config.yaml
n_layer: 11
head_dim: 64
norm: "rmsnorm"
positions: "learned"
attn_scale: 0.125
warmup_steps: 200
schedule: "wsd"
Each number is 128 + 32 x the weight over the matrix's rms, rounded and kept within 0 to 255. Layers, rows and columns count from 0. Numbers have three digits each.

# layer 6 MLP down, 640x5120, rms 0.0379, rows 374-424, columns 1024-1151
141159155094080231080133068100095144121122097081151202080218110143098187134105139123153075141168096063115161109136097150091131093158135126125128162082139125152175094163144189145137139079144134161101160152103087159116169137136105155095151176159165157125071146120116093164137078119124082137102184148102096013197162088021101115094042152099132145126096179124117174172177068088156142136130
151154085109134068138154134098183143151111168037106119139145180158106144158076192102149122114134048161147191120184116128204108146102129141115116183139142119128135160187107150124138084142126119210139126105152128149128132144169144118130111126120130105194092157122178142135060102095144164194132158121156105088113149151174121166131116127140129210161126106126124153115146125123129162131103
090116157086148120216133117081103145141135115138147140159135135119112143118107134109117167150123104077155117137129147077134108128138160118150116112177095126085158123124127197177114101058097161077124082111036155152158178165151118107145126086130093137128143136140170086113119108137099129115094135118118155077068158093168049104133085150105103094179082096157132129144091120051096153122114
148104095126153173090127057118094111111143081119096067076146134044135133107151112114153101125107105097088112153167144189149096177157145129088092122147097090142076091171132146091118097131092144143136147152151153123139184055118175140188155129151131152138133076127133130184099102137103105167140155137111054059142181196118116191129136059106106097114156102155131144123167124139158073118115
124064136091136080152148124102114104163129112100164134169185125119226111097115109176159113078124123136126104154102141117073141122155095084163135107188128135091100143157132114107144147142173153188193255148116137084104137146064110116131144177132133072123145104142145108091141142116135144181091172049139118116158153160134070215142075095149115151108078151221131139163105089130065212108136
055133136146096057124115197199119138145146107151165185132119178154137119127160081140129122127085136124150158174147166160106191132172156139215168077130112182071123094167149116129133176148105136160171110078171202129112147119050195104178154122096095182120119141134143135185097141180050087068179103142106145124118141182093138145129154110109160200131180147166122133148164093160089154060182
159116124142145128095167048149191149130126098162132099121155107111139123138164030117183126150122073098154151177149136118110156093151154143128147067127172088106162095134176114158140125120081159142105143102161113143163151097126162147137112063132141132165118089092133113075104120117066098127131148094146163123094126150124136136123126125107135120116164138135177126094096105127127095139111
050156108133145112108114146139153121094082139197101119099121028119132132077080071174093038111154150123109127160122128130213133054128032124131101170114189255086075094175100114131072139117142097154112192181250119156120126097080071152154123091130104035103218074114192174075134136095080113152056149091105104122105146146088111029109255108069102089066234140150149093091163099125117227186082
183174080147113140205115083090102129111117129122090119113139096158185171083147083174127123126138098173115094111095113136198072127126119107155136106126109124171161168146087139094119178152087130094143143188164136183176119117156110170161161133150109152195145135182055090143176078169084094177147088141144137146101083115167159118187120120112174129152139193102191147062090135116190145109110
164129150131079155090089114153163147121056113108124070106134134113136115140090092169076153188136143152118174049117107179124134122103158156129137098108154130110138167147127157136135068101093109153131116140183124135152143144127134126172100134089133096144126128167132116124121114123103098178116158131167148080149076099163144091174101118080171138141140111115149165110155106135100132161094
113131109141127141121117088135186183145142160143114038094091109162084129212145139186140117159082130140153108127170180175146155113115164123203102055123186131115138100109113095112121108152092154108153152140082175144115073147125084140153107119100154132120173112152100126128145092074125117085106095104126116133129100165109171177133110130149089093169142106162135124094130110139094174095152
068112071122187127189161128128095106075084155168126180117154155132155098088169086145092115150173168124127124111109133124104105175090077142170111065149169139125171109213157145117139109205155165109166133104146123109091137076145141084128110165126154105180137082095065153152115143066115139102100110107124097165096213138154095149116111168166125083101191153155182150140192156103134094066112
103112182115133182078143122102108145124137093102130082135103144028117163095103139135158125158167137151141107163085061138152144137115120155098131158084096154068101143096119093098143074150135161165107106129045132131125173092108149130100140118116109161130135157113081153111143112099137127194105169176128117130119165165072094136119104136091125174193179144083115128074146092167203110152102
122152099137137136092119085136101118110137171156165084127130142168114085146078150115092182059122156147051138110155163123149136098081109080126120041085142165171130115167151176121099147109134138179152143192061112187109099146143100163191138161131164118128118199186111125154149138122110141191126142129095176097076156155078091105043119161146142155102188132112056178107146152107158175097148
114181190155140151132097104143162099182078106142151015139136189131144159145156151137165126068063124120115129185182122096168094133118186189137178139084097146160120117127132081175162152046099123187049134144109076128096148103139124134120124134158159118140142166097114124094105111141114069157159119100163130126108097087133086058103156102128163146116144081125089086105105152127138125142162
155160159098114146156137106118161121068200108145097150030105116139175128162142163074132113135121139131107115140142128082123172146129104064109111166085057146098127078098162158163128147126168128195108110134142176052145159132124130134084170083115054130113119117162153088182123071133106133044151191146068149046135153126094126184147196132064156117195091149229120118112147138168160141141099
132108147100186136152122150173094099138125099127123115132156181137140066143124132114123130140147113166107071148161154123165101145170163194027128099147136095154184133119130175150151162194100162103181154095084126060134137129127112191176106128117045133138132091136174116159117099154133132132078137120077092128136129112140099095113021164182132142146112112139128175121129071149070067132150
156152073125123101116158114126156088144160101087118056088178081059131101059094112084165150125102181153100070119130125106147134128114116106107129139082132051180081140159139162147119083116185143118108138159119163167125104119116181046154070086112121087151107073119113154122170133151116143135091126116114140142096125131121105085184085172151138184105089200177111138094167135155067118085086
120136120127121102123132176096131120121093068102087180143160106110134093135069077110192104074148109130118105115113096085117182185155128089140150209146039114144120100184158150114160117182137129128121093225107147177085135132137124126093138127138112158167141079108154061081112193088072121118101064052127171038142093139178130157142104132118137116136113148165084121154081156156141128073175
065117129098089111149064104165167100116083110059101127144063091178127130189187054131184099102163146147171093114123114084073138113117141109104103113144109119118048142095099098151138100180101137126103147155102118203219105133145135109142140112102083103139028089182131169151134145190101073167221097202071158182104117123042116184089158100141209124111125132162127088100113148052110146136132
123051132084168107141140150113179107161147097152129099110114034137122159134106080177135152195133127100115114120125160131175062169156123102132156080120139136147183116130085119188131102097112147121155142100152104119133140091142094106076127141222157122069201153087117152142132090107056115018120127130122169075124103110138095061163122143122152164170088106106166140095151134133114080107092
136142114083163169183151000166138120128150142093129180142079142196179160097152125046063174085141098161167148128162149114142136122137161181097125187148139106145153162080107092178087121119056148144114110092134167152117168124198118100134132098149194081137037111127167126164117179089088121142124189088103041116129109190088132135132099127116171131146124081124161082090113116076144119178108
129198143118160090093173122071106122110116151134148187118101141140134136097118115156121091187144140092148147166097137122135142091069102085114151067103129142140104142155091108066096148078148081136151097163159104039143139068156128147058159132100126126098140061093150085113133111109096077068151080066159058104079156088115131142140141155192165160112139110136079120167085134120111144055085
155122126138133111129108142153094151101185191126118133167145115083148126100131119093128119154116125079140162063086120134135169136125148157141141192137166152137089095120135104127126116151147136144139085100119142158079132136158090104131179173084152135157093101150117150142151159177146073075085061088148191099118158117150187093143058129099113134149152095143153099142149142124159152150072
089166077167115129102177094168104144137156066204110165091171114126182143129204106114119235125107133120098134129168124115093157129098201121195105149128130120113091160125128085107157133101160155106151142036099126088163176123114145134139176152139124125083106143167105103139076119133155097090132140135108068115179078155068138114168086125077099130107117177144160093080115109072141038110130
184142160137137193042092158127158133095085138124161119128151097123127100132220162139114138102150106140108164128129142121092169116093111068171148100178099120183075147153200131138177123196138101190178147106170091071126055073225126116155160100171124163146101153089103186179144116064077104135111136124107154183136117148133156076135131102119086087131055152192138163130129184128108127146119
118136159157113141114135157178158097104172160102160155098113126175191098173097124084146151133097134122160093105141136069122106098112146125120132094133151125155205129114114138063189093168175143145184122113118169153189189158072127152184098139160106157117123120093146130162150132166145112137140103146144166144132146152130098062043130160109133141174101147147156138202096100133111096112125
138136125089055153095114206099143165143086148042134093113144155114093138011171111177083126135100129182134138129077133121096169133129103088183151097106122115119130140062113108117124125131092112127172056133122136099049145175110160167093142115145140086132180104153152133156193107065068135113113108147161126152146124133162101201140027091137118171102173160034132123063198171041124127067093
114115091103149169162166067162170125108148148088117179108149045148081077134109185099185171084123175088116153088179106107162168118152132114119084146171136134156156126119125127200142148145138148079137115134146117084139101154091141192126096101119144153114116125072111131097166156195117101092116146124108130147155161137147117105154127108095100125088189115177115174147160098157111153146081
147123097106113102068108155113130080156163144102149199150104127118102093104148142100080165149117160131119098100161142092143161191102120155138149132121128097117135205150158148109123085122135115095118157053128077149156067112062153127144210133064082085147162081077160135095120142133099147129123078106132137047069138148093217066127147120171143158153135083138142135146088172159164131116151
174134074172116184136160089158126074099136098143081119116140120133115130120130137133165139159120152104135124150151153097074147103130158107113108071137145162172129104161106142133122129118126136056144033120126123182139070153134087156129138111188172163134134175146102170141139106099145091186133109136162193150099102107125080116148176140143121074115157140122123097185110088137128180167052
162085111166131147139144120116150143164115156152110037146110135132159168192117083135092122140116101193177188076145119053114183166071126139081085157071132139126161136112122143104124110111159137174167086161151139188172154115178097101146173131165129092127201117132101143132188094135172146048118102097139124080145190070083060161164139135159150112133199158035103153103166077143152092158153
142117108127164154134085187099175165119110151152167143116112176188149172125133140167221173139124115189099123109149134104136098138051105143076115153172135146116123096244092146112115118113160169172130080125101185164126128086141144114169104127068099154193144172085127113126158117097142124125109121164171126146143123096159155071132127128105136126110179166095103160168122124116093111156140
154108080141138083140153099112143121094105166106140078121104115124158099142118107129141046096149164138190120097170116050172115091126115140145169141109156177162141096079173071088153079143101077141120132071098117142145135131091109100133123146078179165153146109133161140061118159106119132117064097154062167165097075135148147124089136138183118124088076153143111148113082154137208081105137
122137077146118105106114187134118143118115137174123099116096094079074139159159153198150162115172121123130050143134107122114152112085086128112106123143086143120135145166117108110132130176168108122220157152156096151147169110153153132110131090134158119145144135150105120142102107105172128096119125086123188236136195151171155142127155181110160095141122167094116090135146136118117152084133
198148213155155176182115080128148149117034126172121134080126125177088107168152144194099116106164099131129146108121168158194150159150133129123143131152124148089182100117114124116139098098044104107122060157092155126087132159127127110151097121063067175115167088168204111134168167148113093113147114163176105098161120123153153137174082181123091130047177097155153140146112163174171085142125
101134126060100120106136063115107113140078138157130135093152113062129206092102103149133188129131169134108112107095136169063129178089112160180136126173111076138111100123119115141134167173143118152082158060096093100143133104144124091103100141089141128128127076116123148045062081138125142171152148128111072152129170063130095084089115111085102139173087073155139117164149110112135180078173
130067099143168139148045139164085140129051151148122110161104088129159150144113077124136112157134124134131121093134132115222145170141176130105014129164123081185171180082154079085121107119115152093145128109092192181158145140128126124100096149118114123084165135122103090089142101148126146119151116099093118169166107163087067097111193152102152103098152148172092110152109030080103083114136
101141115112055176044126126151078137207079113180086037168120113114108135068124134080078119143140138190093123133116121159165103129129206144177087130139153125165176116142142098145091130100117136101095119128076140188134155124151143139102167124115192153176085111120187092160143137133114125125174109136144105177145089160112110177095170138114108192184091089135089174108106130136173128094131
122126213142113132208118120150112168108116096172097154136143086115128134167114162138133148118119126131117141132074133083148133093110118150111119068128136127116080125121122157163149115164075091153132122179144107107169167124119138182162083153050182165107135099128075121135159113204166129075197135091086113124152072152111168087091099121187171096154081094127120105141128140184134110152109
087152213101077119132140143120170131181144120066130097100136130159144137159070131158131082064155131101108124118107191098158114148094108174124142123113138141138168138091145132091098165158115165143093159175114163084147105166128144159110144115173117141103144107066147107112083125130155107174130141082134159191092156187161135144108087103120138112140106121135101158139075095134105107085074
127124021181115155113128174179108094133208141164111111172131098050171118126169106084205191130135145117089106125133099151162115110169095099111094104118164159119195136125060153106130162087128167102123115104146099141100040090107086136134162131163112120117100171078123122096136092113156180112145121104115075196123133143116103087129053184112142190124122151110146123133160128142135116162141
164125100130146118167136128113162108107228166139104106122110134070137099157139141097158157116109158146108141174125126149130165165123121150154159140112106072157104073097125125129074144093137147112143057163094138122137160139146139148134134076140155112209095086147103089114132123141162150068061110133107107128133145151085136192103112068144111083139115122110056103171116163087173151173088
170148120036169103178145190109133123128127066078150178136125086139086156073175155113180117102123132068139166140128165165110088094072128146170158159129148126161166161102106085127161149158098184119137030142096115139182113208156132092130096086099129184123134139109185119159133085173140140113101103072059212147160120162089173100186135122177150158132170174093087108158085171127126159126115
128073146157172062106121156091104156169099089062083115117181117108170140182136157162150176101101138105156124083162117099150170152162144127150144148112169103118102116131104104097078149162119111091128104176187152072137111169113161148117112109107153151161087180150165136143140117167169137170124129179138133092161138132133098147126144169115133116112167131128125161075123090105138158096156
124125156060131101137192193157130150126099128136152111170159108192124132137123155151085111169208146122144166092154125157116126144095123132075075102118153099075167088152135139180104053148143198207136122100153146171097137150190151128190170140113124116142135107147157118112105155111120164115113101131128090137109103177140141111065083124109101087143147130132087125125105103144129086130145
114118119121141136148133084192115130151155131108111199108134118168165106140120113136118163147119134056156068104118163062082119173136123110090139093099154116132157113194077107125162110100157127117133037077122043135120116120152179077128160080115100119088100119123136119134146145110154066132142122127144138086100146125100097164118089070142123185106103106071093143111087097101163106177158
084158108173162099087131110099123069127155162066133155195160172182117102139151104119146154113139160129123134142171157120163128114135158111115164137150110172154114078097170107112143145091184117142182103111143128130131140112145117134051171092085089087160084115097108164116070179128109164180199208133143110109087137097093108154096123061139125089126160103158133131137123084089137156151125
099114111082080104181117119114143145164185101164134054129137118197101126135190176141132094136153203050104150132106169154146158106129137100182129207156151140156205078087093112093130158183141133148083131121147131039145183145142140125121145105152130085152064128146077163140129106076105145117150158119092114125122138125135072146063211099143121103111126105139156114051068097122165185112139
079164142087103147125175164104080110159113164087131156141114075107184149145100064138106151136157184100140161110163146106122140107128111134116117122098128177101129098161184133112072140153148142089118144125105101143161118158108167061141137126164058132129087097162114134124108134116175141132085095146102223096126118133146143096111121110141153101121124162107122097136114168168187185190141
108082204117107083167082128176177134121153154110128156113131098114106166122174111179143132064109145084105157177111082119157179084089097127097116154154171131136094194111106197148137142129132108098124116092121116117117106100141074085188086139091077171119104128129097140138136106126143158158163140158123156106134121126099079120085178113129106108193121113138136062133130160184121119139156